Weights of a small GPT-style language model, trained from scratch on English Wikipedia: 9 heads of 32.
Each number is 128 + 32 x the weight over the matrix's rms, rounded and kept within 0 to 255. Layers, rows and columns count from 0. Numbers have three digits each.

# down: layer 3 MLP down (transposed), 768x192, rms 0.0718, rows 463-531, columns 0-95
# up: layer 3 MLP up, 768x192, rms 0.0799, rows 464-532, columns 0-95
down463:167188115140156081132140130159165129111114088096137134193139134152145132082140110121146167112101138149114119153121127045110154125159088140167071171088146184118120087139098104145138143140171138070145092163068103214148175067119175113147161171118161085123125123157124100129128087099151100106
up464:094103130135149132139123122113111175161153109090166115180129113045120116132040173148140096086105116172103085114220114150162081155112070158100050107095091131129113147114147107159140122145109148112153210165121069139090202119097083121164056095083133098109103097135161110124104127130176122129
down464:106125186178085154082142115171124072109149153160119163142148099156191154101166054109093160164119136110154115196096137069085150110135114118103139116129171141140088158098121107109126139188148148096166159082104128160093150065185124167123134148145113159138127088149104145097186144064145085124
up465:126107153102147066187059124064077174092157086120113192142171120040057156129154114170144087137154133130172164172157118082130071134151125146167131134152138107097126168077134149160123129187144124164150126149098130113193151112075158080122116098138119228130127126137163140141100065148138120120
down465:135125121049144137088090155111163125092120180155144100122136139120170146184119119167151131092140148176131174076191125166139136086131132093141204120094171137163159124186092159153175158077096109081105184103085107134147195100145139134106083109137100117201172182157140139147101127192079133119
up466:134124097140117133117120159069131147203120103103187141119121054120130059123103142150060078159098144093144135119143127093115143149129123159152136116184107174112189105107161104120146141091088132138188135119132091094145149161144179094102123117155148098096165111150117114106103106117186136138
down466:084085141144160146143136171145108129116134171133086130160175116143105059071114125120115056135135212084096109084095113139131141083124139130149103069128123096134106159129125154147096135083115134127166118126126102090132137093116087144164154125090124072145114162158182101133156127127114116098
up467:126101133124115071175088148125126115108135161086129183171171106103059108126054119135113139097200116124149090134155137182122134071126106166100130071163114152129119123151166083166189159162108141113152086098129133159133115139116163170120103144116120116118083151073204102101120119108155126159
down467:119108110128144128158168114145099070176085108108113115125088096131197148096191114114154107164158123060155090148124126100088115111133091077168108080158096154190140097078149156114093133137099144159127117130128105130098121173134107139176183101135067138115132150128119125124162160104147062113
up468:103112144129134095133155172053102132143145119130144126117158108119078092104104147141063098134106129138123121168197095149147127111189151174117096139145117122073113164096118065129142154068125158107200100051136057146145179098102158149108088091155151153109140135094140162134082157139156144131
down468:118130107199170132075136186136130108159106118148065062086182154145085107138134131118105143133111166104096112120085174121087139144093074059097121121151128136096116141100163122167166162130136124151122158080129083150134061128158151096141129083045145118146102165073123116114127132118157121115
up469:144077175155126110150141147163137108097164057117134122092130099148144128056113102153172182120063168138171098169111132109178130068126088151151103153128190056107111183133119102133182104143156183126095196152122160095097113099140168139144064066125151132164134121061100081083111112141170148104
down469:115136066127148115136098096087097141123111143112090186097144119092085116142145145129075108110145124103115132177140125119152111156131158171104227214099122129151085118136147108150100190161108090145161120100168121096194116195188133125106162187122146131124136180130153152124149097050084154104
up470:095123108172187098106093167155124161152122133105110143111101079125098118116132116101076101144171129142117152157130130077115115086122102118119124125153141093142158129131140172114098165140126074111127115059097168107177137137116164106176086109110164194136075177124167112105093119186197126158
down470:148134129090090113143147131135149077134115119072143191121117137152189144146130109080150115093058070083181137132142101135156089165105062132090170151071134131134139141113161114156149084143136140122079090131106142197119158142109120119150134103134102156168170092134080154158124116113113200150
up471:115095133177140105153128170114167206103164153132130215052124122090094164147133106151148089127084132148130173160168114078118171096147175160129098163148155160156176177169165136120119117106102140080150118098122179058115118114111156149148088087117175175136089156137130141098094187120107103111
down471:077144169086149152115125101084154109151182146129047139114156056145138125153164084095109121083079131130123151122103133139117130168173178075176127102147109096119146075162125059101086114164123112093115091137075125102134121196141133130100126154119139122101095075170129123096182110156130095178
up472:103093145136151139202166141085141130160141132070117096121171111064154093139104102177123114123168144114110153120114088161112123136175130135128123098150171147105099147145075189183205145154139087146106125078173125140127165145152153165118122125132143117124095053141144125111160096138103136114
down472:137081080152067112121108045144123163092138135118151150124076116095119164164158131146141186153103108106164103115105108127133153137091094167117126166117070130116118166153149099078175114113098123196095140127070119129130083101145139122101170088106098150133128136083093135122044136184143119125
up473:164111087144103075189155121105152132167092144104141192205184121131149159072191109083121146136159144103165111178114112097172092174126167099118155139119130171129092154113101181159111129204097163123124133114140083115161160109139119137133085141135062130169112139156157103092062109130134095088
down473:138118144170141170076117110144104101167135134165149159093118125082056109122110127157126099147177120115125086145177178120068144089162155152108133142123148087147121171145140104148136146080096143106177176120114146101131151136183114152100140176118186148142146146170126126080136130159089119146
up474:094100160158154122121152113102183086140186128134146139163169116063092075150119108102097182106135112154150105178209158106162119180118084133034112131076094164074141141179164136162161095159123183093141197135115053146139124141126062135126093105128116125169087130133109165167061131131149192160
down474:118130146183123135123131126093113070101131130104116152124149131056121123159120134093087093153166179128119058069142140114121076112138168094163164137141130060161099145137151148145097135162125136100134071106166154120137135119158161131107138125149143062158118162126094157124145137122099123158
up475:153103193101140085131109135108193096175131085098122163104115133132129071123125139173103161087079170185135163126206134096128101079142170120063117118159183101141121162125168124168143100106142164040098151112174109115172115158174131179064094070158122138169113158074122173131138164129129076138
down475:101090147115181136143134098127125083134119116152150128163131122152141104127138112062192106149126091114141091203160134131115154130149145125141182153115117170153073160062068177143124138151151160151180158136157143107107140155131101121157115112122104161181101138141126127150130105139099147126
up476:153109137122152113125135126093129138147147098096106142076109064141156113114131148170166171058091122108124177156130164160143112130147193116057102162178066151114158114152201162132111112175095107108134120079159141133137109198144120128150049136157095143130102116084136112161138107133126105160
down476:164120148179114137135142137111106119200096150198173108039093097161168126131161149089096130179150158107096107162146102127166156119106095145161155147132150107181099145137093103122141012164164135090143131133090157114150127149150102120125143096112106106153195118117149134125080164107114122120
up477:110077101079108126158138194078136105118175171124143089124127139139133124092144169179060155137190149093104131153111154167142118088099120121114124114162145102111112129097145141169134109129065202133164148097094123140091124169096138146122116159114158115120144076114154132065142102092152154094
down477:086176158144129121100133077095153140156107117124113102177149156121151182113113085104182098111105060116154134176164085130155164159124155114119172098051127193126144153159116098130154148135148158155121089084154111120157143175169138101179196138119161132087109160152098154173152121102159122179
up478:123063145097130118167154131110114141098145105124135164091115104142099110121135198132155142177124152136053080153182180049119164141185145136179137147128111121082077186109114113106145086236111181102183163136130113122177156103087151143133132207137143129124111095137135149129098102102153165131
down478:118093094157106168093071110143162115144218127097115169144136116110090138134053160109108142118141175122117128148079112196175132106204125128104081182166117104121146099134117068118126128110102117148070142110104153151139138213164095125142095144065118112102075105125146135178128118118115137144
up479:158126152158129084186185171141128113106145093113176126134118166090164159098176099133198151122131144102088140105172122093148161152152127126142156063128115156087126168137122057117131060128115150102178181140156119107133187152118103176156074107087159152101155108085111133117058091151086134104
down479:108103139132118103071037111178190133074180159090203137158080076121106140127130134131084163109197074080113186073120156110154163126198125094127135111118052092158138152138124137100107153097051128091146097091113137094131203091080125155184108145129130161128043131129155080086051142113177105171
up480:128090138120094042090109153082159171126141122126163128126122195133109125104089098163078089156137110159129119140158114140112177148140110151174146076094162160119192150073067154115102122156126107112089181070048184093087132141094143111109116077117110149146157119139146094102100130127179145168
down480:151115126116143137115141118104155164100124118159143181139133164139129118122137159211111077123173104131105081112142127160111154115043160115100122116130107139155101113172096101133164113160162133067133103163182153124144176077186069154057135091158139085212139098138133145114131152128100156129
up481:097118152142152103135097109133142114107097096109148135135213141075158149081229149150145128144133134206132164098100108112172088089121099130142114121113177166165134112114086206154133078153109076124168099140066143085152150077170145116108130090091155148168129091154155128092156140101116121119
down481:149151097104119125127172132084122103086110144142159097121119101179157177147080143134165153125124139163160124153100134145117130137083145122103197118112107147140188145127154116153133112154133124096158108151164117124146164159169097170156149095143106185132131190113145150169114130176152086082
up482:102115101100086152131129143125091115151152072064130150114118133164098121115154109107160190136079124150078067156145143102141025103137122118138066070129091141078126123139126130124097130143098168110119105110148213078106160081116072160202092116104095150146148114106138095121161131109157179130
down482:091113183148126138124179172142176093119092167127155090119150143113114150166133149172128166153123084121146099132100024181091113116124113152144180101143150094189134167124151133100162108119124124146165100115070103117163123164129127166130154127156135197128170082090161134074149132146108101109
up483:107092151173150090087106112106138104142120134113124087113099092097128103090070156126153146132172161186083145188181056119152168121088100105166144096149189139092131169124084115142135133115111091118122081089148089047103157116083129172111086098091082191121147133127157060091062124189100166137
down483:179190084101100086174119164137121139166155096104159149111110140188155177172150122116118127168123083118112150147107129153148128215177094150150097146156157125124190146102134133173160183105167120150171102125115161124192101119030139064127164078120119057098128120131129131098136078085171137103
up484:138110124175111119108133176059144123159109164108095131114163179142155084131125125145168128173098078130123096153121152207158115083147158126100166095099151131117133111150110101164125089121118137175130235114094056159157085078106188154109093139182059106174105153139172180148106124152154119129
down484:149135112133111093091138170143164131133079078084121138115138133105143156128101122151101158124121086165142155096121112085136142130086135147091172126173132172067154127159159133075183082128146133123107057117173131086051159118167112105079176117090058119062166182088093140115160159113151095141
up485:098122145149106095118112176061157076174123168114181175179127084089115180079149109125149107152085085120130164138098072129113065141093157098104123108078095172157198208154143137153168163127130114112156162081107120165115166063150204138112080110077188152139095169125150146109126113092098175107
down485:091123165115110090113112162156111171053088073173085134110143132137120066159104142123132130118160136114133093085077087145098166099112099183145157110196106040128114122136151121147124107125093126109088098091112167117116133095148107146143131085118107144122165190146156067132102150154143032096
up486:113107130109144130220155201087153056148152159091127130142157139124094090138199146102160129131121079135108126123127146150126120131139135131129077136120118146111087137127177106098159128084070173132178145098116079131103117117131204127167114160161105107123171114079179129163163078129087129184
down486:161096115142139120112151116150176130128108138157140137086137106128113145131112097137097122131123113126093176180167125112106102120137090077134096163147127146160130156091123141133095107102147079073146133124128180102128099183115106069141174165122149159114109133115128174123108133136158154095
up487:082115156159151128133126110094077089104140106112128183155197166145164115135106119104111123154104108144152149115102164114109140069149135084165081044122111172097122119154141130161145119158093134159132159195147138128129146113115156176109116093132134151066145110138158111132123107079166155115
down487:134124068169185189104068249129079107170192111087127224093126143209048114140169126141141125190115067132168181082088096207166154136152144096150102123170155176115043132126157118087180172132150115140109135133167165125153129152132190097157157079116147137043172118115124139121138170110122092135
up488:135087125145156098108121185091101127149138122132106168104170114124157083137132164178102115190118168160103111076130031109123105098119129086134159103106096172089129084159144111119088125099063162115126110126179133122116088170165133122145132111135140110162137124066200126115142104091128119128
down488:139137112122145153161099142081136146134170125123144175134117167146078201186126124072129126124121094122151165155130104147106110149151112159175135135147123154077091184146091115152093158118188120059117113166113150169198107148174109114137092141127098134099149117187113094123078166127092125146
up489:072122144186148020119142137146130153156116094105151131127075126139130163093129169163136151121087148123159160199153114118175076108177069113082101125099155105130116136154150112125100100186128177120119165067128170118158135081105166126076153167102187158162149176152178183084092083059091099136
down489:045116158123159173139135076131117105150183153119165152078181101112125130124169153108085112094111168166127128111155120181198097141132119080116190121136126120137168147121088159145113166151119073168115104151127167106169086121126182147185132109149068120210173172167127103153134140108194115098
up490:094078166079117104161141110099101104125126156131144127127150072107120139096178115135080109156118075197133129141187112101168116130110136123050085125075103145108125138122125115151097175095125105117110190143146159074190092093182095132133100083114150153130092158135180107188064130151151129165
down490:122135156153146132210143083157133159088131156108125157098130137124156127129111145124160207156123146182121164121107130097114163119112138130122119102151163139058144178090112132153127140118157208170078093100182147094086184201200091149101146140159167105138141093131110148128158111145066141148
up491:142072102148167129119138151078154171124167118101152158117128112158130110116104109076082106139138133142134192154139122161142059144171120113160106117138140108102066184033167162136161075130102124156148104173140078044192084178120171144172123130172134150175174130159150152120147113189106129138
down491:053136091150206159104144099105098110145167149166112111116135158116069104111107173133137152089138156114060106108149162176116124131102070140115087089083155098135036050082103001157145149110120148120085169069138121088143161124100062108089110123099105157122125134123112130110129069162177119133
up492:142130150162165084208138085105130172149143122130090123118158072108129201118144135166090160170116220134140091164122142141117102137144117110126130068101146155130112154058122100138139144177119127184107118151083101111089104136070101173131079119127116157161112103072154121134128128092074114128
down492:108116099146136131114110142176144136119132113135163146146067110061126148131120146124127131080209135133132215111119116157166114090145129100091162164152157122138113089188159111161131116145085097136142095087066135141164162163121111103166097154171132164150177145159156177164082142181129125152
up493:127107191152134119185156136091102141082171139103146169036131094110171096093150099157111111139109118146119108143131134085158121091173166075100060045104115121168148168128134088098118122096129201123119125133144119098083146162053124137139075062173174189154137146152187188080072145079122144092
down493:129151129123110052078143098071147129139141069144084064104145110146099107080149121172176095090154098101130179119115149142144126199234146127178165120118131110153169139099116137129154104183114135090146133149067171142125065164141134123084139160103200117170094105142179112159149122107103056182
up494:160129158130131132116086106098087117138128127086167202043108174163129112078095122122136126155124137164081163152091121080151069128201163151109137062191114128054153109048156114140168097050122166083148150135163121088128082111189139114133126058162115145086127153111144149105104100159125103159
down494:125158126090123097116164075141159183109110144170115113135150103089094104096108138106157108111145109080094101208147115090152175114124156154124141164124221157166164129128131145133125121171131151118100139158115168163129154146135125098080102149114112145157118081148143099126070099146079157138
up495:118124167134108116185103128134120132158146162122193102088161160097146107100140158093106188143156175169151121137173133162146130139189128091067116112207150122088115152126135143160085138167152117135065143142123144127133096158144159196125079108150158116142152079115182134152130144133206121173
down495:141158118151133176140134128133162138112131156125086136177138147162118129138095206065160155128023074124105121067029118160144136081163118179099156165199102042117147117160155130114064123113108149147105144190177088164113142131124170100129132100051150092131135133149128196130177156138105077167
up496:140119139199165118111102121124195164143164094103198097146179132067159088105146154108114083172061125134152067146103125094118119123110147110153116131132088180106071164193153113120142120109143060125160146171155197140185127122121129175093107154067180201162125157171136108120044105072183109148
down496:133161071147086125168141184133136114113085132088131150136108183090151142174089160160071151114073151131086116123119135142147152165109099036167101137116141075108126136101136183173148113144125133060039131107112162087151192072125121089100071128084144165152162190175175129055087098114182091120
up497:143063116120169159125164150105090161125154107114139235103166151167139118142124100118129152115106086151141108142164107161110085150085203130103081090140102122142158113115162100149108119087138145098182140103114085095123127167167134111145108180075143171153117166142166129117095126148160125126
down497:174158143174172109163131175099059077156123163178092152119112137121127155134179143133169064123117126090028108138146157123118111086099098126109156113119112153138166160135113146104142105109138134150175145121089081167194141122137131111149134095096122058107133134156110107123121170110119120130
up498:135101174154168133180194136119160114160193111097178140117177073145087132078115073146093163101194080129130132141149135156110169090175174092110154124159133090120117134123136135173116103145126160134152188129144095053152153152088143138125121168131110081133163104104081223152111109187145120138
down498:137126116135126122126083131164195151135108168115120170177075100097110105120147140151140141118099126153169103175147131124101142110142086147094159136060136142085112193156201147125121152088159091123127101173086107140094125112154125092103144086140160143098128158125085075121087167112153136145
up499:109104155164153115158087161098154097073155111085059081157118140101098166117071125166104139125119113143155090126160128133127150103117117161086156103111145075122075145146118094107203140104095197105136153114109151048135102096142171132142110122128137139194105144117147073175126215079104133137
down499:181117137092103166087052096147179149183118122196150132126090111158110146083070128110156147130137075147054145135125173173156145151096145097128123121149129140137146163182119139142063130158143120118092057130163143172130113120144107165110076177086093120132097126181167172105107124151115174074
up500:122098105111119107160178198067111108104153106131142131127109106082105142066105186173129122114123133139192149142122166160173143152141098104094103120132075125108112098131154104161132150068163178131147131138144170092165129107158141170155107133138078177142173131101144078144103133138102156139
down500:077141108077126076131071123168115163150193118085163057129161113109140088171112141136134122076143146184107106163144125156100125116141166141145094091130165129152148133130090143124123120173120146142100151158114096181154202100180166107154080134119115139147155168126142124166040140151139139102
up501:105105157164176148137108146115121178112140088088152114054076189135123114119113095105102162133178088196086130201124172173159148140129085113119057137119089173066102161105146114094178078141086170169192112148096107103071090126085158144170140130169136173177120142134143112094120192140154112153
down501:119151092181144087143157187083144084125138052159108110140166077182157097140136124127128100119103122103191108103142132123114112159134116152089160155131125209168063153134125115133125143106112079124122140179113075195092149097084168076165145107171158117129152154144069089110107127102162104105
up502:091090176130142129135255141133137153137130180125132165137119144096075160128121099189101140067099107202148118144166129155160071223162117066137122118083099117105165143115158110141185093137130124122076136073054132074059105098102097159113092144122156156070110153123227130134143175099134123097
down502:084206167113121104171122147091132101102105113176145150140139171152119165200083130125135104091135066183107110129123115156144157081128166096108104108114151109093046159137064122134122181147189186145183129148129109098170133134136134105142156194115123074141140125119112120173169152159075127169
up503:121072106107105100156147073146137130143129160113137173148115139148126118083180142133095144144102046151136138152157114105120111196147158148123134171163121115130080154076143091178099138162134115130139171123113118106113142127112089141151132131145132138138071140087179065095161105149159112139
down503:138084144105116124132107161137142110120156133148092090140102129106157082141077132116117148143114102098112075103081179113104137090085083104089096097173115118095064154108151146118135110108103084158081147163089135132104123137164169136159151107163137115088111098077163137138109196171119123178
up504:070052174146109088134093122125202118109123127056166091098142122139084110100104109171132109086154125135071097110102059160143152147138072132087146138154098094148112164113136085114148094153158123110144148142182128093158162187156115097135080155122106173144093166172172093098098131135098117114
down504:060098084086097041109089112171054112138136165100143199211177140102204125116099111121084096100125093112053143183124104144122071148084060174141108121121059048144096084151135148161127085115065129101123180173100096132132183163123133109107124106134154107099074135071181137077105138158218091076
up505:034088154136111170113101138097156179133171102103178092092149171111084149039200077171102173137106130136100079107113181129158125109116151076157070132143096151086149156159121119127157113135107155119160111134154159107118137066131147129191100100130127167118083151115137137106171110088098153085
down505:129141151139097102123146068065161153126097164177072126136099096117145130105123108115099105158123120077171071112153099135109164078150096145098096120097142185168101067138145123115101082098144119179073160138183116094121155146171076166119100109153097093141159079122126123174132129164137091174
up506:137122105119142088187083174148120074167113115135156088137120117107110177073139179167151193093088108120076166158112149101126159096133117154158102141118206134087156108126163108111119143147100163156204168131139131143112162147116142161167125142124190143082104116152153101154074103125205112112
down506:107149157094145146156219152146152122167123126084055145179102093076158107114136118099205168151145148165160161107118118124130091195170131120094047128121107109112056174184094104108149120178134130138057144070087112151176125083154125148156126127075055121134097085139134152110176080097080148126
up507:098074161155139095098080122095124138131174106095162129089124148104069107095083103116161125157183117120084153140155122107131133099152134101082085155107138120070149133115157090104088109108126055155111154143127148107130122121096162103100138079100172122099091132098129056102107105081097137138
down507:148141074146174152140196167165107094131098119106115144165149118101097116133156131119130142134119156093131158174137137100152172143136074091132097114113144136195091111131155114127120092194115208180108174059137098153035143122171125120127138091119075146099088154076092101131142119167147135095
up508:142109155129167109168132149120112073124175091098138185146088158141112134122125107138151122123123097173121182116100076178098154123077078109138143068087087117120101143064133080130126135087144154141108105108095211083128102174177168121138102118121122085139070109186127130127115115199156090086
down508:114105101118130097165095095180160119088154141136142119140127119105109148184166205230085114127156158078167161125181161091136148068111102063118148210087216110108140143187160106184165189115117175097148096120162117178129131091094095091086098202138139102107095121166133110125137130134083093089
up509:115116185151094128150132157132038049144155096107138168130197164097079160090072135108125104084146089195158137135195203085160060122174154109125122134144138147063098160093143058147090126132038145162173125067150139098130144168157053052178123092124126132112136118136147187157107103118161161179
down509:120099116106116156085146059121189168131135160155145117113135183163136161085124117126141090091092163098095129141137160207159094164095066084194134146097086138086124149136137158128143079126163108108137131145194138132121151095147076174121101122120125183181117212083130047092135206132104115155
up510:104083153174161138094172118141093132154164103115136155145088104146138128096154156153159178114120117193166099200184102152134119170141058143131050129121118100144162149127178162095144106194129132165156121029154130082111147068076107103141100115083165155104129100116229092103163131092187070118
down510:117185140158142123140137116113116079113166105111124154148125122175148123115115127107135139111122153074161088111132078140140118142117200070122120105166099111136069162081080101104044081165165136191143076160171117104200145182171188125131163090140208129090143065104079122139095118080096121090
up511:112100126135154070160171168132134095106137094125123096157182131162125056164171127171126187117111133156073162145148124169159108185172076099107141161157157138147150100060147120130131128119080148135105106117144173110104105179157093129114050135129143183179119097158152143127131138095146146088
down511:107158124133099191109123122159110117115100126131165169149107177126163169120096121107130171166174139190155113150167127076076115119157109071182122117120118080089055162088122162133086167140122083149159149122170123148141150125130158123138195108168119115120077121107092124133128114167090108112
up512:146126113140164127089122099138127126109153147100138135124156146065158171114110074082108130114182154157124119088118168155154111134124085127112089123090115139162164113113107157176162142100112142152136185113087139141183135105120144087146104154165081133152128106136143164124099160167142173126
down512:146166128138150107151125118148120103160141140126115138123138129193087108136107146135190118132131115135067153133110140123072166155090150143120153112172103129075148119108165099126140160126174105091121091141133127135141108102167157187152128160121166092134077110123186096128150160048115107148
up513:145117133160155103134131134133142136133179135109159096156106080136091144105130166142161132099094123118079173131150166148149113156170126159083111102150081184071171149098141134070087122111108111131164181079113183051106137114129192155153095124096171122123068162170153087133133181159136152175
down513:112169152122117118053119130151103148130101110152109129123124129093136121098184146090120135115086074179219143126172135133154137069189208152149101079164177130167149090125126140149083125129119127139114165172123088134142140113152149107142182089150159154077095150115147091198100142188069110114
up514:115089124146116124098141155033142137131125115102146185215106156035164079107087182107102086198159153155129103119120120186117107191115118143157063069206184113068079105103131108124175111164158094129089127112141088093147104140165170177125109145137109182136170152152172148096191160176158107209
down514:145165082161150112134103100081172077121114114147173170145128184201115134161150136104113133063133119145097113109158090112170056090084128112094121119114190102105103139090079082088113123101133121110150073166110140226167163131116112114152083118157133141199114100119064111148116171188102129095
up515:167099115127176140166157156064168105147129154129112168120087110104124141135120151099127108119114179145101095183113160122200131177132098126073130102108097152063117136124139116106161058233135079087113110074106124095136141149092131123132048164070172164107114099126105158062094161175135140163
down515:105129147151116096156105142068089138157053166095184137113227115162127178115146137181131105148153091086163129158136100114098168176085186167143104119125197193201143137152080211133162126099130104163098151131060161174126089084174132123113141105147187113172124111112137123194154113129140122140
up516:102106122180165130109088139105151132134130163127100184126145158114096130070120154123134137090166107118083135124177151140166125101143144130086051145106133127151160160132166109189126129074049116094211114090124152123130145165144056115103124135143118169174115126193123120153112092111160115110
down516:129178137097140145103113127118118077153135117142095111172090104124106049183168165154146106095147134126139109093103081111136131156067102074109101118150110153130075152155144143123142153079080106151118146093095098175101104157136181062133083086073082151140117086166101107102126096110110137155
up517:131036130130109103097223110100087132157192153122133101155117145036076062100141154132087089120095080153087180163140116068135133167154117161168129140107162124090127164090174136146135100177100091101106165095110139145136135115110152104063013148197110190147039132078169120117167118152126112161
down517:095076079036125174126047113158120121089223185113025012251116095142150136207041192131052088050071065120104086075129093105105203093121098165071107139176158117157136082089181151090091130157100078105092205132185096122028185060140065115131123150220106179056062110054095068194154112111097099211
up518:154119146090127120109104113117146130141157109076195206179180170106165140146132118106149180155140164137083111165171046129106169041140119166104079078167091164130085146082185121159155087147104128144131065137191146060110140167121140126146070116098123137098125103125160090131152106114162133134
down518:106135115148106197106122114131096145084160126121116164114141129133136167094110131155155154098073077195138173129105138123107064155097185184125111146140083099107212100145117122114177160117072115158104095124035157107104166078169137112128147129104077081147151142170058170112173158208092153103
up519:134109094136174116172170168112117110179163116107187100112119097125185084099127117181188214196105115105080167127212113103165132127164179148106147094152116117053064138135143106130163146098149109182138137155160143137139161086083105110243104135144155141077162153138128126116209113148154135155
down519:124071162198182109165168107195221133148115152198110129084091113149139087122180138074101160119140121086085175157186118113095055105113118185168134243133110079094112109136155195168111119124151092151122096127050142163170158171136112089144114115090073153103195144127129147141127152116137108060
up520:134081132144157057149209155125172146135145129135141092183151038155142113119145150091146090114104142104121151084117080074136108155161134133099119157139110142157133168198166106126139110084066063109134150185140091119127148106171110132137115131098166119125148137103124118113091143129118174105
down520:085157110084091174165136130092105175130141161124162166126102176143074156037092131167116168131212119149095128160163121235132161126149122096140141070086126123078150087063069128132143140165172128149104120115158195126116069125094128134093149110154092108136141146173080134136099116062112153111
up521:129123137127152083087155138130113090103157127082136206137082136147181075114138118173122128085133075123186133171149122131104133116050110146100124108145173130154155101146149159170131088066054113107147094144137121113063087167130161167121142152213165127154054123165115089146122121170115147152
down521:148132124147119133148158115116140091117100098173152123104150143151201191120147140134084121098158129068081136134182094168070049162081056115124109149118141157219130148171148115124134154134087136000116198077038133141080131126174122116124067138160147175143168081126088121158143142155160102153
up522:131135100123073105136104107080139175172219117091154117119157081202167078133115138143147133105131097118151091150183051113118136112081130131181162131138123136109123157170110066173142112137106164207136159097196108128121153176053122166142101127123103114151133115140165096086171123133113107164
down522:186149136155105156130126132130081097155115109138125080119135121105134134132135113107173134105102128100114080140124177130149140122167075116125127072169105131105136118137101143111132121135113159092060137153119125166082124098085157161193143110165169061117080096185149122068117127107088142108
up523:198078157154139083132157148155148145153152130091148174115141120102113150079131141117130134123084119137158081138142133079144161129134124113129143119187190141085095161149083133127120149168146131043059124100180098125176137121080114120140156137115116163172125192109167138055115070106096150174
down523:169166140111111090154133077151161114115144111115152100136068122071133156074159130157085096145166130109181130075131101126104137204162105170151103137122105110131098143154181102179151177180095161168130153114184171094158143119142097097094141079095154117148112131184142123189207132173131140159
up524:142103132082116103127091187070158072176120095101172101143166179130087142115067113142162087091181092115112100096152148173147116088118194126091138118144088108125128100146154157079126138071139141164146110153167167111168120121094139086154091108134079090126124172181166130184101094150114138166
down524:102149098164131157081112079157095171136197181102104118147110096067161109128139092196153134091097130173099138137101157186174096089118117128091168101162141202146059102169159102114117092070101125133093132136128122155093140125128094068117129114125162116104150212123131135126136188139150187142
up525:159132084109095140124179172118126085065122167111156108122108170132151075127068152093125131180087118141101123103128127125140117098150103155099115121129134131135070159117188127151163126092098137091103187128141144145128159086139202157093121141175103130146166116088135116100140097163111115078
down525:107118157155183085138084120118120166148114089121145132114141125151107121158180130118163159141155112094131177110119133164154118109147102130153113122148146070161121119152066142118074130179150105144161061133075144129146132176179101082152143090055117075129089125152115116153108135089121139192
up526:151132184151176164130118118112123118116160075101163091148122127114125087075091190118106136144153125115107091162116093127184112149127092137143068146099112136127149148129147128096120099144143135068102142124080175095126203119156138142154115068173117117174115145136117107070099124092107116137
down526:117083132132123142111123151108130102155120126133094116089103144183197143173059113106122149161104146107131137088104101129165130122115116114142109155142079103119111153161145131140089160144119137164095149110147131137117109148131109167069100155189124112170120092101137185196167167127084120112
up527:151104080130130102120171192119081123085101129133142137110126144086106098124078140113149134156157130113067114158157141139123151121146110160124115146173169158083145146146169149115196128131126129170081174095120073152142091114126204138112106159158170117147106095097148126152083068157181145151
down527:120140103145153178136145125129122138143161083057071096144129111089151148122150142118106130117102135128121111139165125134135104131114133086123131114128078166122085145129083136071112108079143119140102120142172164124107129154142112136159189078073096138110114117132135177111156192172091079121
up528:114107185129163074098126137113116105145151130125143155119080091157177119081092102111165170067124088167137165142104057139167132162152141117096135139159064131125161158117120140177094130141150190207165125113123115112168081196104168140106110122115092168136148116176168155137099089171087160140
down528:162147103128136147113124151106187119107115127108132129174161087056155130202134122132117062166092142038097090108076123099119132109134155157071109150103119183142070111093121154114087113143167101127166072134156182144161189146133130132121167147090132129143124168160099137123133088110139082069
up529:090095113194146116120091145108043139119132161145159131143129133158153086157093166190088154090069146111031206119111157157171180158107145089150117139167115128093099091108114115086102123154092110108135170087099094122134104178136086111100072177130145107133054132127154157116117122105156113102
down529:164158141091105103147143126131122125138120120102103159128140164079089161147119133110145164081176192101163154129176147112131156165101068124097173100141099154158137163158138158199116121125126091113166118182164101109111110057105185124116132140148120125127134096098118105131145117124182169118
up530:144104094161128122179114137125104130170139089142144181071158196157074136087135112137076141136154138126156106111144151159175095125098120106058160110094160143080158131175119146159145135136139093158173147106103143140125111165144130051160102126120131099155155158128126138139113139120127141129
down530:182139131121108119092161135167159142109108131108102121122109149077148130125154144141135143147076096143104127148136079078146156128144109175156096104160107130112124134102143084134147132150104112184185170137146110161130121086079183134081159109158068138125104103155156125091165159145140127185
up531:094132142159168128130158155094149092126154134086114127170181154097104098081110133081124152122164144149086148169111104131175064133152079122150119146156099123087168122159111118164170130176060177078116115117117128121085122136136136126114141114071144143129135158116201151064114130194187184086
down531:171121125080111135131124057137101141119149132089166118120085128151082174094143147214123128159100068147139106129177124122102146194124111138140151116147112110169125169136105111115141121131185113071147116148057163092163050099116148152080141083117128129154087147163127076087160156126096072150
up532:121118142102152130088148126076156116140166156100170171181132149110133079074099181181101084105134114127155171192181146139103068135168152095140144079190108104138120072127151168144090061152102090155098156060119143080152105147196106161115118076139158115156127128131152143184092103157117143103